Part of a small language model's weights.
Size: 24 layers, width 128, 4 heads of 32, MLP 512 tanh GELU, vocabulary 953, 4.96M parameters.
Architecture: LayerNorm before each block, biases, tied embeddings.
Training: a variant of SOAP for these matrices, 139M tokens, 2120 steps.
Each number is 200 + 30 x the weight over its row's rms, rounded and kept within 0 to 999. Layers, rows and columns count from 0. The size before them is the row's rms in percent of the matrix's.

# layer 7 attention value, 128x128, rms 0.162, rows 18-63, columns 0-31
114,192,155,243,228,157,224,205,184,219,217,189,201,185,241,235,230,233,196,158,184,238,248,252,201,205,222,187,221,207,181,161,181
115,187,189,181,215,204,223,162,251,179,203,182,190,256,174,209,224,251,207,217,194,164,240,231,193,185,236,239,253,221,129,112,199
123,187,142,148,209,240,238,212,221,201,152,197,235,150,172,211,206,200,152,262,189,214,221,156,209,155,201,148,242,193,275,198,185
135,238,180,203,186,211,200,206,169,216,228,217,174,221,176,185,207,238,195,188,225,238,172,158,149,192,168,232,227,178,172,250,222
102,265,200,178,210,206,261,164,243,171,137,173,253,217,216,216,222,203,187,215,159,194,220,152,177,199,175,202,253,240,157,205,186
115,233,237,187,282,212,254,197,227,204,214,180,209,236,135,189,211,201,233,188,222,177,199,217,228,256,205,191,132,205,180,164,233
122,208,252,237,263,192,268,206,208,217,186,247,133,189,202,217,174,234,166,211,168,210,179,215,224,204,167,208,225,178,156,238,200
109,157,266,122,168,224,215,169,227,199,184,226,150,133,209,205,174,192,192,200,204,150,138,128,208,191,209,205,189,174,223,169,168
131,202,191,240,192,203,219,187,205,125,194,187,212,205,224,243,189,171,169,221,164,161,241,232,247,224,253,240,212,181,194,176,154
129,157,215,198,156,256,174,200,240,240,189,208,247,177,188,186,201,172,181,218,229,207,191,206,160,214,217,187,153,176,267,170,167
127,214,163,244,202,209,208,226,176,241,209,194,221,200,206,202,201,165,234,263,180,205,149,206,211,205,219,197,203,217,245,217,228
127,202,142,269,225,194,174,226,152,164,249,188,206,223,238,247,216,252,223,223,207,250,154,174,176,189,242,187,195,151,193,174,164
102,237,229,186,226,188,189,162,207,172,171,190,208,166,177,204,228,197,256,194,165,201,196,195,191,236,186,190,205,233,225,231,268
136,240,168,195,226,221,141,218,259,173,198,198,185,158,264,194,184,178,221,227,135,235,217,223,238,240,245,207,158,228,189,199,226
088,203,155,210,200,237,209,161,181,223,155,211,223,153,212,216,197,229,195,175,240,157,253,233,245,188,199,127,215,183,178,253,225
099,176,176,173,243,200,191,228,211,255,206,202,200,213,216,184,159,202,241,155,226,229,210,210,277,194,208,165,197,211,167,188,189
092,222,246,224,236,245,174,238,267,196,219,181,168,235,215,216,208,260,175,207,194,213,228,223,170,231,208,228,156,259,210,204,215
082,193,148,116,226,234,190,185,210,198,211,191,212,224,232,219,198,188,218,224,191,158,235,172,201,223,198,207,204,202,206,236,170
092,140,212,163,136,210,174,160,151,221,173,192,220,196,179,204,227,170,212,185,202,204,224,247,191,219,188,213,232,146,162,222,175
093,163,212,161,211,185,225,225,242,302,220,201,179,200,182,210,142,222,209,166,214,203,201,164,240,199,230,185,222,209,189,173,203
086,181,228,179,215,181,217,222,243,244,173,204,168,222,204,224,220,223,175,178,228,229,181,226,183,215,221,200,202,226,182,221,199
081,152,171,159,241,191,153,233,210,198,182,159,189,199,188,201,212,197,181,248,172,115,163,277,227,184,239,212,138,200,211,164,179
087,233,175,166,189,213,208,268,172,263,175,152,216,193,203,174,150,222,167,195,203,192,235,156,249,225,213,210,202,217,190,230,218
090,177,162,197,260,218,194,233,167,250,225,213,197,251,206,211,170,264,199,159,245,185,175,188,296,238,214,201,219,215,137,188,170
091,229,234,176,196,156,208,243,178,216,199,211,186,235,221,193,257,199,159,156,248,216,267,177,204,190,226,207,254,179,174,187,152
100,128,199,191,236,195,198,220,224,258,223,152,182,169,193,198,161,242,246,159,195,216,180,191,259,212,205,198,179,215,182,188,208
104,214,159,172,259,174,203,185,200,180,190,240,143,195,202,192,194,162,144,196,234,208,192,187,154,192,240,149,177,227,173,212,176
097,210,181,234,224,225,191,225,199,178,133,247,194,143,162,156,220,226,213,202,196,184,189,194,187,239,213,246,195,175,170,174,244
098,189,236,189,242,226,172,194,245,241,232,196,280,230,226,214,220,260,184,183,218,205,264,164,221,181,149,196,214,235,165,205,214
105,170,219,222,196,233,215,150,243,231,209,127,231,201,182,202,209,302,202,157,182,175,161,171,230,189,191,190,191,200,246,163,223
083,179,196,179,156,212,144,230,187,150,163,212,212,261,220,156,210,129,178,239,187,229,193,159,202,218,260,186,204,152,176,160,212
093,166,214,201,149,209,255,179,225,190,147,129,202,196,183,173,213,209,189,206,175,155,134,231,220,158,207,204,202,226,195,221,251
090,226,248,196,209,157,197,213,198,178,194,214,155,242,156,197,206,171,220,195,247,209,234,173,235,203,189,187,204,202,200,181,183
114,206,198,154,170,179,138,229,186,166,232,199,172,248,280,186,210,217,168,242,181,170,185,227,147,241,221,200,185,216,170,196,178
089,240,153,199,193,212,196,235,160,203,164,224,223,240,227,179,189,178,240,179,196,238,198,180,170,152,218,165,239,203,244,204,223
088,135,222,230,220,142,184,195,181,234,173,151,226,230,246,171,193,182,260,242,160,204,202,180,221,187,171,194,243,162,234,210,217
095,201,170,178,232,207,219,190,195,182,206,150,192,185,255,241,200,254,196,251,208,195,191,231,181,224,236,159,216,223,257,225,174
101,253,179,207,155,174,179,175,182,154,213,210,261,183,197,206,215,201,195,187,180,178,206,228,167,175,175,235,242,181,186,156,249
099,218,223,230,169,169,207,205,172,173,174,256,175,183,206,175,222,192,141,208,199,239,202,191,195,170,258,231,260,201,185,203,205
115,165,157,260,165,202,185,187,171,217,171,174,219,159,240,232,125,224,239,214,174,194,188,210,217,167,190,226,187,196,261,186,192
081,237,157,224,192,232,204,197,242,176,211,155,279,218,207,168,223,259,176,180,222,216,166,228,221,168,223,174,150,215,217,186,195
097,148,182,204,229,183,247,208,213,271,170,144,254,227,216,228,195,216,193,143,197,221,195,188,199,234,209,195,215,168,228,227,179
081,239,243,272,151,216,230,206,208,200,182,206,187,172,196,228,246,173,279,222,177,210,188,271,181,220,188,207,195,176,242,223,186
107,188,205,222,196,170,200,219,159,198,216,171,263,213,269,210,155,190,216,216,196,254,190,135,204,193,199,181,234,219,258,238,152
104,206,241,193,228,225,222,264,167,218,184,253,162,216,185,190,160,217,245,170,260,164,188,137,248,225,211,171,174,205,146,214,238
097,172,198,215,184,238,188,131,208,165,197,196,218,169,247,202,175,186,228,241,194,157,200,227,188,186,256,193,134,230,220,246,211
# layer 7 attention output (transposed), 128x128, rms 0.143, rows 18-63, columns 0-31
107,250,200,196,184,261,208,160,214,190,172,221,213,176,194,189,207,197,194,257,220,221,193,180,250,178,129,220,189,213,217,234,211
118,242,185,186,265,198,189,214,224,159,160,193,224,175,203,213,141,210,210,176,218,193,182,206,213,213,174,158,172,259,238,254,201
113,223,188,247,236,145,232,210,238,226,215,172,190,219,249,188,200,175,190,147,194,158,179,221,168,231,247,161,157,262,119,243,193
120,158,195,193,240,202,188,210,232,118,209,220,198,142,151,145,176,178,213,231,203,176,228,272,230,217,187,205,175,220,224,182,172
109,159,218,193,168,231,187,263,180,187,217,171,139,195,212,197,201,185,206,206,196,212,167,192,227,174,206,210,146,203,204,230,196
110,160,205,223,186,153,163,162,168,209,138,170,168,239,235,161,166,245,191,204,196,250,213,214,213,197,211,237,243,215,222,200,208
113,190,197,202,158,208,186,194,164,199,231,178,203,232,174,228,243,208,264,179,262,187,202,233,210,199,195,206,190,211,222,168,202
103,200,205,189,227,167,159,217,164,214,189,176,242,170,182,208,182,241,253,197,181,205,180,251,186,242,263,163,244,199,248,178,190
120,187,239,218,190,239,214,208,196,172,264,219,164,230,179,206,215,161,220,179,266,221,176,159,173,189,186,197,197,211,163,219,228
122,200,231,240,231,164,232,241,170,246,237,219,232,163,188,218,242,208,147,231,164,160,222,196,187,175,206,215,244,189,196,222,226
121,239,238,223,199,188,164,182,204,207,205,163,197,230,192,184,234,190,160,175,227,189,156,228,196,194,198,204,207,212,195,198,165
117,212,211,152,182,179,184,180,190,163,135,217,165,168,165,199,161,209,218,159,168,211,218,225,154,185,177,155,193,234,176,208,256
098,245,203,157,183,193,162,236,210,237,195,227,197,232,264,156,177,252,180,179,173,224,170,232,216,192,239,217,216,196,185,182,151
122,203,140,198,218,154,216,242,207,168,227,230,228,219,178,176,222,245,184,257,242,210,182,187,193,178,189,222,199,172,145,157,200
094,233,212,161,207,125,192,236,202,178,261,204,239,250,201,176,158,159,195,155,171,188,203,204,145,180,184,199,203,178,209,172,185
096,198,238,233,162,246,185,266,203,215,175,228,190,187,189,181,155,162,256,235,210,181,195,172,155,196,173,214,271,243,197,215,152
088,180,189,165,197,159,199,204,199,164,155,209,182,155,216,206,266,145,218,224,199,210,170,169,206,204,163,208,244,170,179,200,203
087,205,268,236,188,208,180,188,174,205,223,229,227,229,233,252,197,192,183,169,206,239,164,214,154,155,219,252,172,177,179,183,230
096,206,212,234,226,203,207,220,262,230,234,126,217,193,225,187,194,197,179,238,221,228,204,114,150,198,165,245,152,206,209,239,221
098,178,211,226,217,251,176,163,211,205,200,242,151,215,216,171,215,158,242,222,201,224,194,233,134,225,136,179,193,228,187,225,232
089,198,214,213,215,186,199,204,231,175,164,199,177,151,197,167,234,203,229,225,175,202,197,208,216,229,154,229,233,190,202,197,186
086,241,183,232,175,204,255,172,191,181,205,198,184,254,189,190,183,203,198,174,195,234,216,173,209,212,219,248,181,187,196,212,266
090,171,242,211,224,217,182,190,223,156,229,192,181,260,204,216,152,233,188,222,198,213,166,207,149,196,220,204,242,190,242,161,191
091,196,246,224,132,208,177,234,178,209,168,169,221,208,235,199,186,182,234,190,172,264,206,176,156,161,191,241,182,222,178,181,223
100,195,158,232,239,194,190,161,222,262,204,187,234,219,233,180,153,218,174,221,182,222,182,259,213,220,189,192,179,251,201,251,225
099,231,208,213,197,213,242,241,215,178,183,253,162,232,198,156,241,147,220,258,193,174,226,246,192,186,219,220,209,206,239,175,198
100,210,254,208,182,221,189,194,224,240,270,218,220,194,184,186,221,202,234,222,205,227,230,197,179,171,178,223,186,177,190,255,161
091,212,202,176,216,225,216,184,272,214,195,173,200,260,237,198,266,195,180,203,155,193,188,183,203,216,125,145,240,170,200,240,243
093,199,257,173,182,171,193,145,135,234,157,193,183,208,214,246,193,226,207,207,215,188,191,215,192,220,239,156,207,218,207,189,177
093,164,210,218,221,232,235,253,204,192,171,221,202,204,234,194,258,182,214,209,194,170,196,208,194,218,201,225,246,211,165,272,227
086,222,230,233,221,221,214,182,203,264,198,182,183,202,188,254,148,247,215,177,220,210,219,211,208,198,173,214,201,216,255,207,145
091,191,148,163,167,207,164,282,219,147,183,199,164,219,229,253,219,238,175,242,155,192,170,160,185,255,167,225,208,184,192,225,159
094,213,158,185,211,210,161,217,202,211,209,195,194,126,219,211,209,267,235,236,203,216,203,231,184,215,159,145,251,205,181,200,204
109,197,226,222,240,203,201,130,245,200,180,207,216,194,86,233,174,213,210,173,217,257,222,204,229,182,185,175,181,200,218,232,221
096,163,235,203,230,201,178,196,233,238,274,210,241,183,189,217,183,160,222,166,202,145,226,211,186,199,146,187,203,140,172,198,156
092,244,237,207,180,124,212,232,259,168,149,182,210,188,156,211,139,233,145,192,225,230,184,239,239,243,142,196,217,225,207,185,184
089,244,251,235,226,170,170,192,163,144,201,258,217,171,153,209,204,177,200,220,212,238,234,237,226,115,212,276,155,168,181,180,208
094,166,236,149,232,244,189,175,186,231,194,184,199,240,220,208,202,190,209,188,184,127,158,173,221,221,229,147,179,174,230,233,186
097,206,188,213,187,178,236,220,201,275,213,138,214,243,169,198,203,216,199,160,181,178,203,203,212,261,187,167,212,173,245,242,179
104,198,230,159,194,186,203,250,167,162,156,217,201,242,196,225,236,159,184,154,218,194,159,197,192,205,223,210,253,161,173,222,205
084,158,241,242,216,245,257,181,162,189,259,215,188,166,182,177,240,183,249,185,171,177,215,197,211,209,165,198,206,209,226,175,214
099,231,235,251,171,201,187,214,203,184,229,237,166,177,200,166,192,173,197,208,178,237,216,241,161,127,206,199,173,212,197,154,194
082,196,154,229,232,157,203,227,225,176,203,204,211,180,223,227,273,203,122,181,250,174,183,191,246,192,201,198,226,224,122,170,204
104,198,203,235,193,189,220,157,164,195,194,212,211,184,138,177,178,262,187,242,247,205,216,281,163,225,229,185,261,133,235,178,178
102,156,213,185,167,194,160,233,252,228,179,229,179,175,221,197,156,159,220,239,162,271,206,211,192,177,187,206,204,258,194,169,162
097,195,212,170,207,181,219,228,194,155,176,240,177,186,176,238,209,187,211,152,168,234,191,196,171,192,224,195,150,182,154,119,198
# layer 7 attention query, 128x128, rms 0.181, rows 32-92, columns 0-31
104,191,184,199,153,191,181,174,213,236,206,165,217,203,139,170,182,248,218,139,220,178,159,186,232,245,224,170,204,141,210,217,208
100,187,209,165,181,214,196,171,167,187,216,170,195,168,246,185,190,189,160,204,195,205,234,216,203,164,215,198,208,201,205,152,200
077,211,173,195,271,181,183,185,134,234,215,180,223,156,205,199,196,299,188,203,188,220,231,185,208,141,183,163,230,187,181,167,194
088,165,232,256,175,197,156,222,247,190,185,198,215,229,180,175,175,179,231,208,207,240,203,223,174,225,232,234,243,245,216,273,163
083,198,212,215,198,180,237,213,188,214,191,197,202,161,214,240,227,247,155,241,227,226,204,167,222,138,237,174,191,179,234,167,210
106,153,232,197,182,285,185,144,160,203,240,187,181,194,245,228,217,160,196,185,166,217,187,208,182,202,181,220,198,251,208,239,173
086,238,207,246,204,199,208,198,265,203,216,216,222,177,218,178,171,177,193,230,178,277,218,202,148,223,215,260,200,164,231,169,172
079,192,159,136,209,171,212,177,197,196,192,237,290,206,241,191,252,216,177,207,184,217,192,199,239,249,193,120,268,234,173,220,163
076,197,160,267,183,194,187,203,180,192,234,248,192,258,197,188,190,183,197,197,226,203,191,203,218,195,204,212,186,231,170,231,214
084,212,214,190,210,201,252,250,224,198,175,203,226,213,211,174,182,205,206,199,210,172,159,176,253,265,205,174,225,202,247,211,199
098,173,132,171,221,230,158,179,219,179,175,239,153,208,223,182,192,140,185,216,147,216,183,232,182,174,179,213,212,213,152,200,180
087,158,171,178,211,211,198,255,186,262,263,152,162,195,227,200,266,192,185,176,139,188,194,207,214,166,191,180,177,164,190,188,209
091,202,234,179,224,186,197,191,202,172,181,236,194,209,248,196,223,228,164,216,241,261,245,170,185,206,280,240,221,175,201,162,268
102,230,217,195,188,204,278,181,224,182,224,208,216,201,184,208,179,213,225,199,216,206,148,193,228,190,176,180,224,242,159,258,206
089,239,180,176,186,175,206,253,165,210,230,198,215,134,207,154,191,201,188,227,255,169,142,267,165,189,219,235,193,210,192,161,191
084,191,189,189,203,245,130,182,170,206,193,185,163,218,229,209,190,203,224,216,171,195,216,173,215,183,196,202,148,259,197,183,228
084,188,229,184,219,182,232,145,196,186,215,164,140,242,186,168,212,160,206,168,187,197,210,271,143,192,226,204,142,197,201,244,241
090,196,190,157,202,181,217,242,273,191,219,155,222,229,159,232,221,248,164,203,222,203,192,214,257,263,217,174,248,210,230,205,208
091,216,195,178,145,189,206,199,200,142,166,197,124,203,147,234,232,139,217,163,192,218,219,242,223,184,182,204,207,192,219,205,167
098,209,225,211,190,196,220,220,231,196,177,203,229,209,117,174,243,202,183,162,237,205,147,218,220,231,193,197,223,226,183,224,168
091,217,224,165,184,197,202,191,111,236,194,222,247,170,277,220,165,216,191,198,182,194,158,191,181,183,209,198,219,211,145,205,216
088,215,214,211,189,142,196,182,191,175,216,231,242,169,195,206,241,199,187,135,218,210,227,190,204,151,191,204,198,163,203,188,203
092,151,176,149,145,241,191,220,151,211,224,199,197,154,267,178,223,150,217,222,177,148,193,192,175,161,211,196,184,202,219,228,220
101,214,194,177,164,204,199,207,204,184,176,187,155,231,164,181,228,153,168,210,174,159,228,242,187,244,206,209,204,206,215,238,182
085,198,207,236,215,195,200,176,192,204,185,241,174,199,243,245,180,236,201,204,156,189,192,149,240,173,216,226,242,186,179,192,152
080,219,140,260,175,174,176,147,241,205,216,213,232,180,146,204,194,246,192,121,224,200,197,192,195,190,208,199,256,239,234,194,200
084,160,208,172,205,242,170,177,205,222,230,164,168,187,233,195,176,172,248,208,254,170,184,201,204,197,173,225,135,222,245,146,202
083,252,198,135,264,207,235,217,199,249,210,188,262,208,236,268,233,181,142,162,210,202,214,174,217,211,170,204,176,202,215,179,208
092,165,195,213,189,241,111,175,207,178,194,247,171,191,223,190,211,157,205,201,175,196,243,237,169,150,166,193,184,220,199,194,156
088,201,198,159,153,190,175,224,182,226,196,207,164,217,180,193,181,254,205,216,162,158,210,163,212,177,229,250,210,199,193,174,247
084,166,198,169,196,182,229,238,219,161,167,210,231,210,143,236,215,180,211,185,236,197,149,209,165,227,189,273,221,204,191,207,136
081,213,164,178,253,236,192,147,235,233,192,244,227,188,236,215,238,221,223,265,233,223,212,226,216,173,251,214,166,190,238,219,224
098,177,179,175,203,202,227,246,204,292,230,237,184,215,147,184,146,202,227,216,182,213,212,240,210,177,186,255,203,210,138,222,176
102,195,204,207,221,237,195,223,150,173,212,144,161,196,214,189,218,230,210,185,245,183,215,165,204,246,216,214,197,233,183,208,208
103,191,206,244,192,157,213,185,171,225,243,136,154,161,181,246,186,159,211,169,220,207,237,196,191,179,234,214,161,180,239,187,229
100,224,205,172,226,206,160,209,231,259,151,197,176,220,220,189,258,212,209,224,199,141,197,214,122,181,200,203,183,168,186,238,254
091,221,179,170,233,226,202,194,163,149,210,207,172,258,149,203,133,235,179,180,185,211,209,179,210,196,205,214,179,175,274,223,196
107,181,209,177,198,179,205,217,254,222,176,143,224,191,178,179,211,195,222,226,200,173,196,190,240,241,257,202,189,221,233,247,129
090,198,171,216,227,238,166,178,214,167,203,192,145,196,163,251,229,172,203,146,197,206,213,161,175,239,195,193,129,228,159,224,205
101,194,220,222,226,180,174,210,227,197,147,236,232,179,177,247,256,181,214,160,196,192,248,250,179,148,191,241,218,186,144,177,213
095,146,224,201,233,213,150,203,191,218,209,215,232,215,204,175,204,279,203,190,232,158,228,207,207,239,211,176,225,140,136,191,162
095,130,186,145,161,213,179,192,203,140,232,218,170,185,176,199,231,147,223,125,187,197,176,267,234,155,145,213,212,219,174,214,202
089,186,244,243,211,117,174,217,207,191,167,223,221,215,202,204,147,216,157,193,266,221,196,203,242,169,206,176,191,247,176,218,199
091,152,228,207,233,185,221,160,205,187,165,223,228,202,177,228,161,226,211,183,192,194,218,207,190,225,233,212,208,270,151,115,186
103,224,177,270,202,218,175,198,279,174,216,207,160,207,192,186,174,188,186,193,176,222,170,198,270,252,193,245,187,224,170,222,161
105,185,175,179,168,174,238,161,194,191,198,237,218,234,219,167,151,203,172,194,189,194,202,187,170,219,213,206,200,193,223,179,201
100,189,142,262,199,215,217,207,179,196,219,196,216,200,163,214,238,177,208,194,220,206,219,240,169,198,226,157,193,219,194,195,174
095,253,239,203,195,194,207,201,193,146,200,249,197,207,137,183,189,197,198,200,199,196,209,225,209,179,127,191,194,217,187,181,194
095,145,213,140,207,219,175,232,213,200,208,183,197,239,196,170,243,244,188,172,216,231,219,185,178,191,210,233,269,216,190,243,196
102,151,193,215,204,176,214,173,170,175,189,240,198,186,154,198,188,178,192,201,216,214,198,234,163,166,205,246,195,166,227,172,197
096,203,215,196,262,213,200,269,209,195,189,204,194,189,154,227,181,223,174,191,185,200,213,222,206,187,190,167,187,246,216,213,207
092,187,202,219,129,220,196,214,238,186,149,183,213,169,176,228,206,173,253,243,185,216,212,213,209,192,246,173,178,211,165,168,238
096,185,226,232,168,188,272,234,190,236,166,149,179,226,231,195,223,200,182,177,190,223,184,173,227,159,216,202,225,141,218,205,207
102,225,226,232,226,173,161,201,181,224,200,207,204,208,191,208,224,187,192,212,181,199,166,166,224,144,218,176,218,230,206,181,193
095,173,213,201,212,191,223,126,241,223,221,154,196,168,186,164,232,214,171,242,206,215,224,237,185,193,192,196,177,203,166,238,219
090,176,184,194,156,170,222,179,220,198,178,210,202,199,163,236,203,148,275,196,177,147,257,234,222,190,157,205,211,182,195,185,234
104,132,139,208,236,202,185,210,211,258,232,205,160,194,191,174,179,227,188,178,230,257,250,183,155,205,170,174,214,160,241,162,182
093,204,187,214,173,143,172,198,204,212,209,187,184,194,284,188,163,176,192,190,225,154,208,236,166,178,125,190,201,214,213,259,177
099,190,222,175,146,213,226,269,219,182,197,202,199,282,174,230,138,177,155,230,214,174,136,160,240,225,240,225,198,186,190,193,172
093,168,192,211,204,207,136,186,219,181,191,217,209,200,214,224,182,201,203,206,268,209,164,164,224,217,171,175,141,215,173,193,226
090,237,217,191,249,183,232,187,160,190,192,195,207,257,218,243,245,205,175,201,160,210,151,205,201,195,251,207,205,207,203,224,208
# layer 7 attention key, 128x128, rms 0.173, rows 32-92, columns 0-31
092,219,207,243,179,227,252,210,224,268,199,161,193,223,189,257,195,221,171,228,229,213,199,202,237,240,214,242,188,214,182,229,174
101,213,129,182,205,214,214,234,189,174,209,183,181,246,205,154,184,200,241,243,166,213,199,238,135,234,207,201,193,243,192,222,219
083,190,206,161,201,249,208,208,222,192,208,140,212,220,219,219,220,208,203,225,181,209,221,217,173,209,182,250,216,188,244,194,200
092,181,216,198,197,207,148,200,193,193,131,218,213,202,218,234,218,176,169,238,232,155,161,220,162,206,197,131,227,108,229,207,245
086,226,200,229,223,262,216,201,180,193,230,218,153,178,182,206,232,210,167,191,243,229,260,217,167,292,162,231,222,151,207,186,259
100,237,165,191,195,187,226,245,173,173,171,184,184,209,149,176,194,206,233,201,144,191,188,224,203,165,213,194,221,165,275,169,186
084,150,186,186,222,251,184,194,222,186,214,232,213,157,276,213,175,178,200,218,237,247,213,192,201,218,193,195,217,173,260,205,255
084,169,180,194,169,247,263,211,205,234,182,180,216,190,202,215,144,276,200,171,188,169,217,162,237,201,151,298,218,195,188,188,174
079,213,241,178,204,163,214,144,250,185,167,217,196,161,245,212,168,206,203,177,208,180,146,204,166,226,181,183,245,112,210,241,188
085,198,153,214,199,133,166,156,180,154,193,216,223,225,204,133,182,204,245,152,198,197,236,182,235,215,230,187,208,201,168,205,194
094,191,243,188,215,211,204,196,169,181,189,259,162,210,177,225,201,191,214,190,161,149,191,174,242,172,194,221,195,207,291,242,221
080,222,232,236,196,165,242,239,184,210,232,211,183,159,185,236,290,221,142,171,237,152,199,152,215,174,198,192,207,193,246,179,196
083,163,210,185,200,195,181,182,183,170,228,197,103,145,219,155,254,146,191,197,180,244,202,252,171,202,227,208,181,178,172,233,193
098,168,181,218,189,252,181,207,213,237,143,256,216,169,212,198,205,244,181,200,205,192,187,138,216,242,199,211,228,187,141,217,279
093,260,205,275,217,231,152,225,167,170,145,189,210,188,214,177,252,258,229,237,244,185,191,195,233,251,195,226,222,178,176,203,225
081,211,210,210,174,261,230,197,178,213,192,188,206,238,256,185,231,198,227,220,195,210,214,222,197,135,197,167,158,217,205,221,154
083,224,137,220,175,189,192,195,242,198,161,245,181,269,173,202,199,186,215,191,181,226,195,238,222,177,206,134,207,223,186,157,143
082,227,207,144,219,128,211,161,202,223,190,187,246,219,176,180,209,267,236,187,196,226,212,239,270,198,229,172,187,154,165,219,201
091,142,252,158,176,221,137,195,183,176,200,260,243,228,208,201,176,208,237,243,131,203,154,173,151,157,237,150,188,211,189,203,191
099,177,201,208,188,189,162,173,189,250,246,237,186,210,196,217,183,224,206,219,180,194,171,161,274,174,227,169,166,234,146,174,170
086,191,199,221,212,199,268,209,235,169,198,204,186,184,160,239,158,157,200,185,213,231,225,186,234,194,164,251,166,185,245,165,180
081,214,190,200,178,220,260,208,171,198,200,222,154,230,267,250,207,211,176,129,259,163,202,170,214,194,155,180,197,217,183,191,251
097,224,239,234,174,240,194,221,195,193,207,189,156,216,156,232,243,200,222,214,191,201,191,176,144,210,167,215,208,194,257,145,214
089,235,227,192,223,171,159,180,207,187,150,209,208,240,211,176,224,172,249,194,233,193,174,228,181,149,179,201,168,215,204,214,169
081,175,191,143,189,237,196,179,185,220,242,180,255,141,227,229,224,219,189,214,196,179,228,149,201,185,169,188,235,224,246,199,194
083,201,224,161,188,160,210,221,238,222,142,207,229,196,202,258,187,232,172,214,208,178,210,196,230,181,181,210,218,184,215,201,192
081,202,184,279,233,242,233,192,203,190,220,230,211,186,218,185,214,184,192,216,214,202,198,266,259,220,165,195,151,195,157,207,213
083,185,213,173,180,205,196,174,214,215,167,166,223,253,207,209,179,197,199,229,233,244,177,174,202,268,223,225,239,234,189,207,215
086,229,226,179,177,231,160,209,192,196,222,172,217,190,172,217,212,211,247,212,204,168,235,242,142,158,209,179,199,201,282,153,217
086,230,249,214,209,202,237,154,192,179,193,231,211,207,173,228,278,205,170,226,189,248,196,178,202,201,203,194,198,217,204,214,198
085,202,189,173,210,185,182,163,209,206,167,237,227,224,208,225,146,240,195,252,271,182,136,221,228,190,217,200,196,165,152,253,217
077,225,189,193,216,222,208,156,135,238,250,226,182,153,203,186,184,177,171,247,181,236,255,186,215,179,211,170,196,192,236,194,180
090,235,214,223,151,251,180,214,229,222,226,203,239,215,152,170,146,150,195,260,202,216,250,235,233,241,190,220,247,168,187,187,217
106,220,189,208,228,117,203,227,154,226,231,194,185,159,184,197,122,191,205,196,164,215,185,150,219,195,187,215,179,240,192,215,195
103,247,190,237,225,210,185,247,165,230,203,189,186,241,212,217,187,233,188,195,246,178,231,179,146,164,273,206,189,194,240,183,190
100,231,172,192,305,196,195,156,226,156,202,137,164,232,196,204,190,168,216,186,255,197,175,135,181,224,192,181,197,217,199,207,233
097,214,181,192,242,239,201,236,187,220,201,173,170,238,197,240,166,204,195,206,197,207,199,206,198,200,170,214,247,156,271,182,188
109,191,173,250,205,278,185,222,151,275,176,191,209,225,203,195,196,229,196,210,248,177,203,211,142,272,165,224,203,202,218,193,234
092,156,172,166,209,244,216,170,212,190,219,224,176,195,208,188,185,182,189,147,175,223,247,173,239,211,241,169,163,212,223,189,185
105,198,188,166,186,155,145,161,235,222,215,230,209,148,152,195,222,141,187,235,182,219,243,154,201,232,221,189,233,152,158,173,222
103,192,144,195,188,212,255,190,142,218,241,208,192,192,139,192,148,172,217,211,181,154,252,213,187,187,197,184,222,186,190,214,194
104,196,236,159,211,211,159,197,233,120,172,205,221,212,235,209,191,136,178,191,191,193,170,185,213,247,178,184,227,137,206,204,222
102,168,192,225,172,190,173,240,224,191,214,164,216,234,188,193,159,162,188,158,194,274,261,236,238,176,238,180,209,236,138,218,182
101,199,206,227,245,218,209,168,199,184,180,213,221,167,154,184,175,166,191,275,208,223,251,219,231,216,224,217,193,198,185,218,201
106,225,168,175,170,184,194,245,213,182,197,226,218,247,210,195,142,182,227,167,214,194,173,175,186,215,178,200,144,242,230,182,183
105,237,161,221,145,226,157,194,187,234,221,171,206,253,207,178,211,212,178,222,182,207,171,232,216,174,182,154,195,220,182,203,209
101,205,176,214,219,177,193,251,197,164,174,183,224,201,144,197,218,183,189,216,225,213,193,215,177,207,204,184,167,168,192,194,210
096,185,250,192,193,181,174,263,186,208,195,202,201,238,207,237,201,174,166,221,156,181,164,233,257,229,180,225,207,199,159,193,189
103,206,198,184,196,200,183,205,200,131,190,143,199,206,182,245,220,202,227,205,183,199,203,203,203,248,192,227,246,195,174,174,279
106,201,244,233,214,165,215,196,190,224,141,199,218,183,174,226,214,190,181,162,276,203,210,193,209,174,210,224,185,159,178,193,205
094,205,194,229,201,220,219,217,187,161,176,238,236,222,192,144,210,224,156,216,217,202,258,228,159,230,244,154,231,171,167,232,188
095,228,191,172,202,240,207,219,186,197,202,252,178,180,223,230,243,181,203,262,191,188,208,258,201,174,156,189,170,178,181,192,195
096,150,196,210,156,207,150,204,195,221,181,254,167,180,232,187,182,179,175,187,200,179,204,167,220,236,182,150,211,207,192,227,190
104,200,253,222,245,192,184,212,171,191,233,238,215,183,181,216,182,188,286,238,216,227,196,213,145,169,188,150,204,210,225,191,182
106,149,169,183,216,184,209,233,235,222,230,152,198,167,165,167,206,206,150,230,159,134,222,195,167,219,229,223,223,202,213,163,190
090,239,235,210,144,145,157,259,164,199,162,169,181,170,195,201,260,208,214,186,271,188,230,144,127,153,238,226,184,213,188,161,206
104,222,173,226,196,199,223,248,223,148,191,175,177,225,171,168,222,197,234,184,209,218,251,171,164,203,212,181,190,185,250,228,185
094,195,159,225,180,159,182,225,181,161,188,118,203,184,237,154,255,143,255,161,193,176,264,167,213,234,160,206,197,268,243,148,210
102,197,192,213,162,247,233,206,191,140,165,205,188,236,180,245,204,182,177,204,272,191,171,179,207,236,263,200,182,197,166,205,219
102,184,167,213,253,227,161,217,264,203,179,176,219,185,252,191,212,221,223,180,263,230,135,232,195,233,181,214,180,144,184,252,213
104,173,205,172,163,220,175,196,173,215,151,201,220,201,194,241,249,175,177,201,216,212,172,226,125,176,229,162,229,240,170,200,191